config.yaml
n_head: 2
n_kv_head: 2
vocab_size: 8192
norm: "layernorm"
norm_place: "pre"
norm_eps: 1e-06
qk_norm: false
parallel_block: true
init_std_down: 0.0
lr_mult_qkv: 0.7
decay_shape: "linear"
batch_tokens: 32768
seq_len: 512
z_loss: 1e-05
Each number is 500 + 25 x the weight over its row's rms, rounded and kept within 0 to 999. Layers, rows and columns count from 0. Numbers have three digits each. The size before them is the row's rms in percent of the matrix's.

# layer 5 MLP down (transposed), 256x64, rms 0.0496, rows 177-255, columns 32-63
179:496528467495513526519505497498499481455452503513501525516453501524523480478517468483518529516498
089:519465460467463499465477567537534486509500510494524437480517468523520473545522544510509475536479
093:506543497467499473505514487543510487513475507500492547518503462513481491488503489509467481515511
106:504465497521486485480512490524506515476471505512494470468533492493498500521478494464548522500516
091:513464455476468507498463501546512506483492493538513534505461427515501506499540488539512520486503
093:465484469519553554483484507507486540492489517513499504481564503482470506479477508435527474497503
126:521471492504468509498501485548495535523533538486470482521506496475489476501474489518523495495482
168:542532508579517460513490498498487517486493522468524474493529471499484467477471481498513518525538
005:535474499531526526490496508532491573482533481481476475497503521505503524538519487520504542451500
134:556472469505495493522510551507483529509480492438512491502520504487515436499477484540460514528478
101:475447491508537525480482477518528515476477503536491484502541538483504506479513520431518499459494
137:499494516506479519442460475514477514505520471528538477523451513503508518474524515466486524529507
139:523513485500488456489501538536503472495506501470468464480469531520442499554536478499496505498489
005:520512468497466454513517472519487440499506489486523483510535514453528489495477485514472505480494
005:464471496495516515518492483468491491515491462547499476508512468508492524479518509559475517484500
127:517499478491509485493507514487483489530511466481476526519505521469484506505477521505478521524469
132:530467484537495471531499485479460531538455488465446530502491525533505498505476527527503500513477
155:458509507492493510557492527515495511486493509494501509480451561547518481492478525513531471505472
005:517473505503505497469476463507489525492501442474476466486472500486474522520503458522488477430488
131:463465442516484524482467513492496468523480543493521516453520533530524481501471538520518469532489
115:497427491480471488514484513545504510494493460497500533486504531482495544572507491480531486511507
071:468477497524519509499531478503513494491511482534501481494509541490475468508449502519493543476473
007:548501479524499492512484474534474429524524495486470464478537510473485525539477485542489523458514
092:484471492478509498440491492466509525480508486489502518487499453484548473494520494491492505549510
110:528497481494500509464509540547504530540473508486497472466497470483452501467475449528471515517494
144:494500525510473488525469458500498475540485481530480514511492497516490528489522492516532524492484
111:547506463473488499468498541473442478500471488517517515455482521510479493483546512508495506529502
119:504457451479446546505495479495493507534588536485496473530478512518520491492489491502482511522509
128:495490482505513457497465501458471461516491518497472534530576515493500443470522499470535511515502
005:487478506508523532478481492481494543433518462499473487459473465540468506505513481492498498472491
137:498461484535490479510498478509505496551487477511488499529490497521514464466482474549482478506513
131:461494528445537511469494510515520544510534458535509471462475507498514535477529501510497488530505
213:511515513496504487517508500511443480511509502489481508498537507458500504483507499494536474509473
129:546558471513496531487501515486507505462508510482544462469468475513479499509507467514497526532539
082:501451465472515547500517517528471464521481521516473481561478466483497511497537545516490503495461
004:476455484466555496473500506495478571465481481489475451462501496518470506513520494469502498480530
143:446528508461513532498483535492495490501515492544457501522481492521545468503496451518506498506485
096:481474505483478505493520501541518486501480513492507498503516605497521561506498494484476513512502
005:514496478502460461525513468509496426470509503495509510489534494476501479469477534481489509493488
004:519491488509535499460489473514496535533499526453526485518477537473489520544494462489472504509495
005:528477479522554530473501535525492577477531548457497520461504498493479497509539493487515544499506
114:474508512540534505470495511472493527525523490510502495513532524470451519551525547482495462493513
007:528485474507528510483471467518466474476505485484454456456508500495455506523483460523499518445486
107:492536463533469540511497537513484484552497478514488519525512528492488496468492490487498521474483
005:480456491466550531466493506485486557495477474520461462534506498531468493511513506534488526480490
151:445509521455479527493497474481542490486471538480497529555476515481497511479500498514491495514496
119:530456478530502499535493525461451488503536485545432491477529500514501514513474538496504478515543
141:537492515512482466432512533505517492481481513540489514496482486538527493460521475514507463487506
006:537485484523540527477480486514491520478510479494456464497505519515459520541506458540506534459496
119:533530478472549492482485527461470475507501493473474463484536511518494516459505521525478520476519
108:528536471483503512506500468476490556511521519438516511490488499495459466513508523522522511544479
009:519504476537493509509507498512476411521497511489468500463501488499476498553438519515467505481500
122:458475489495471511471517497463480480517501533485513504483512512464531551507526459489507504446549
112:473452481473491525481517505498454527492479504503504510499464511504507521472547520523537487538494
088:456522480540520503488458486500472490539521519513528527503524478496472527551482493494525548439473
114:497484457464504506487466504515496482470459472504503508485502483514439514509554465481473509502537
004:467528513493501537491483473490500481555458488493539479548480463553482510513522453525461471483490
105:497534479496478478445532515474530480509528506511512472472535506549512557474459484525524481491470
005:506491501496489501542485513494469424486502441492471481493548499521467492486488517555510536466512
128:466525484499467498512505504481506520470489512516505472495530500511523526500464468489492503489518
123:519491532534488529471455491492487513535544524491495495475489512507511503518480474511471527542474
089:517476484517464499525514540500493452496503521532481444511516507505448532485465512494542512496530
109:475498479483522469490453481510503491515456505512519492517520532496504481531456478463526558498498
143:508477502431426504515515487525520506481468524510536526519495503485504460491485496485495443485499
126:516473466515490514474498558487532525524492463514503461533506536496505501527512544497520475471511
004:533531490515520513479493513486506525535500491464507485492527466513478503502499419493512510457550
114:461484536512487564491490510503466511507509475494494503507469505487528528507513509502502506474493
004:501489511513467495496522538492509465484475507489504523508448558511485500480477551491519446541509
006:524537502499496499509486477519484443491511493509491508434514468499518465478445473521510493469480
139:480495465475468492485533500495529463487502478521476492438496552524483507505513548517472511494471
118:543498491496526529467523492485464530478535487513478491513469470536477521492514508504537484487534
005:501507529477474510493489507453537554530471508510504519535513481529503461497497540476505442533514
201:506523505496511496541513489537465492497481491485479546527518514458485505485468510470499518547484
089:523513516488532495520512498473483504530504464483502491536506510485459517441470457525501481475520
115:479463476515481551494513511519457500520496466505516504531506489471469540518502479520506534487531
124:527456502495473457494514510509467504503491498505456531483500560466548494495496499495521491480495
108:477454434511456521534479500503488526515464512533501480546525457514501518523532523490500488478463
092:452461497501484554499468506468472531525512533499517514549529515495521513526503517464526482488487
100:454514532458513503457502487528457521522508505494480480527525506472529486513513502530450478514486
# layer 5 MLP up, 256x64, rms 0.0878, rows 178-255, columns 32-63
093:492526569534494473516485486501497471503487477491508507497441519493519455467522449501520512464552
084:480491499512486525511489491513489495465543454523524497481474547484520476496497512485525521483496
105:495533514477473491518523516467488504523535471503532491505450510490475479487534537490517493515477
108:525514496511503492507600528457462524495489497450533512463490480529486506505463485481529511492503
076:524512495525474514511456455462558485519509477542496542475482501487485500496476514510519567474471
127:518538559506499481497537499501549513518514493503495509468471492431513514501480526517516513489482
154:523511530503465466539514526517515495497523534523524513549488446527479496542470475544491506533531
005:500500496486525524518517508531528535555515544516513510535544516534522529509516532497510478512532
128:520532459542477492534537482481477495508500455537501527526478481503523478484478458518491486509509
106:502517489499505505496453485467500463476502509488510550503465454512481471496504489499523567513491
130:483512459562593493455503479509499482466515459492533532531478530469515514511492479492474514511473
130:521538509493514518501486538490507478491527464499512497478496513475485501546448511521509547498492
005:457493501486480522488490489481502454462487495502508511465470490533457487507488463475469477479469
011:538517530521522532524516537541506541515524514495510529534526514512519516516525532514540521518531
145:503509502541491469520484463493509484477513512518473542537495487490503480476515450512460530493487
138:509519493469497517505481500528479476460515463508530469530467452482495492541496502446489514543476
113:475507545490529505494462509433473499507547498463504500494483480468503514541446496463478537552480
009:478468465461475495476478483497472495483474480465476469489492490481483480476478495457475451476482
127:504531533503489479528499493510512500486513507490516512517482453506459536494513484451469508508510
123:512531483535482443526461507499532452482484494487496521499485497518527472454541438510527517518523
087:526518448456526503507501518479497455491486519474517511503474487528499518493458514480492467521514
016:512503524504509534514519533536532533536516525531522516532519539536518523504528517500524490520510
096:536531518538489500541472459529505499533482551490475463511507475545473502541482475502462484475470
126:508506515558574498509516464521476507495545498490497497476526525490505489433456513521481502531463
145:513507537521450480516483520484504468496491485515504510582524473515472500532516453542485512523493
126:524510540504495482488509487486492512480483475492465499527486502509479465453445507509466524544509
121:530511479512503490478510502501500498511475425477543491529492492550498489497529476493498465511518
153:516507526511486448493520492445487478467524468482516511478550495526478515480475539552546487523497
005:519505477503523507510504510530501528554523530484496500544536493480524513489492534504517492505549
126:524477533520536521474481491492522463496502501497493514575489509518520494516506494520495536507524
127:520513487506493498465570469515524526488493479520520518465501456459513518512491539550469507513458
157:519525492533472482474502500459534497470530508467510538515515466473507499504528440539490470496499
146:504536511532509481523526496488487483498520477418479486433520511515518500482500556480473504506517
100:498504493517456485472493471473548493506539483485542534480468501486478477501501467483525512482556
007:531509493523512535550506501520505539530515544506515518537524531512546522509520530494541507519524
133:467498522493531468502498458507535536516561485518539517516538504464490517535498487483488513531492
117:524529518485523477521533477468501482518482488518527512526445448500485508499490533538512503511489
006:492513521495510514481506520517533494539525517537512520534487513519487504515510484538515539508516
004:466491488497483513504533502502502458489489497529487489436524516539490513513504518499490447501456
009:501512494520522520549526506513521512526505543539522511530533506515516526525519529530525509511530
131:549503487520450514533472516463512503485529519519528538476524469498490488494475535528551497504444
010:475449468464473488479468498497483507512473485484480476502490489483489482451491491445482443473484
124:497503456552524495519517475463538505483519493488514527499537505461534508501452516486533517490463
007:521465479515497503524487504518456525486484506471474511512498475470529491477518530475546499493526
137:471532509519526471550537473459496497542515463498470513469501490487537498526477459550523508503471
130:526509538464525536479454511507511474508472489474517508528498510487515483565507514490464502523507
139:519535563540506498520503510479495497473502499501520516504488502509526475453439514512541485508503
010:506486501503512530525513533538504539533508525510510514535530510513538515494523539480522483508528
117:480504481523503484537496440473497513512532496483477493496515484499481493515498490501507474504498
130:489527506502553515506483532486494467484478484523519536521487479481463514476489456485509507508484
011:494513512451484486487487501499535532483466470502501487493509573493496484446535462469513477484494
145:528508475523468502558485486476489467501510520535514525552470510519515518493483460512469514522487
112:515545472478498440497506501502486511501505470493481557488510494532488501526477478478514517516529
115:476517483535530518544485538507482494500515450502508507451469491515523500528479506492492489507496
106:490521518504505518475463471526488518516537485506504501461471513489544545530465513527480553489486
004:511476486507498521495519512519475490442490500462459486462477545486486499493470533483496482487500
120:528489529507504524532459525464517518473516494476484484487466501457495479513488525536479489511464
006:526474516500490519505488520531490552510494510500501517566492524495514503466520506463531499513514
129:514499516538508487514468460495483509519525454536504528546465514485480521510513482538488502513487
124:494528520534524444512528496544483508490488437498514501536486505542495490495517502495473487481494
108:497494469488531470485486499493556477495491462495557529491471517461497456528539532473529516497487
130:508531447491455485529533547544505483484508448500513538460486480481514505508516526505495522494455
133:505515532545484522521547480531499513466479477480516500472498530489498475498471516477496483473516
143:499494523528480482481482492478534465462526480527541509527532494478547508525521451526523516500509
004:512444480493492491529510485508487503494444522490502494526490538474532496509482527443483449514462
110:516510520485479508458533520473536470482482518503544511492531531471477464526467450529511525490474
003:484503507483483457482502469480494464469489475505489472468467481476528496484483498533496538489473
007:517504515486497447481478512485528540522496457487533521509521526477490502489521463459482492503488
124:533540527557463497526462511500475503460477488516528505531476471504525487464501484515519462506540
133:488530505481487453490507448478486486458517546472498498472512466517497500468473524446497484479506
006:485485488505480464483489482489470474448493484457455477465463488455502475489491481506506502483473
152:514508517529470480493486515476526468503500536485506546533510474489487489513523509527484507513501
080:526494507486491493499491498527504508483488505485490535458475467506499478551500549486504542476454
121:503491492494508473488563414461508511509520476483507529492536462505495505473483503491472507481554
144:528543566557494482482498498488557488492476495480500494542494468525512492507506545519508453499494
089:522526541500534507451473521471502477475507485486507479496492540452472506511486518500453534500516
111:487529520499513480521527476547471475468513470482521511488477500509511515494510478506484452490500
109:473506497534554466489520501493510531482477463534554497477515483519482497500481528518474458523471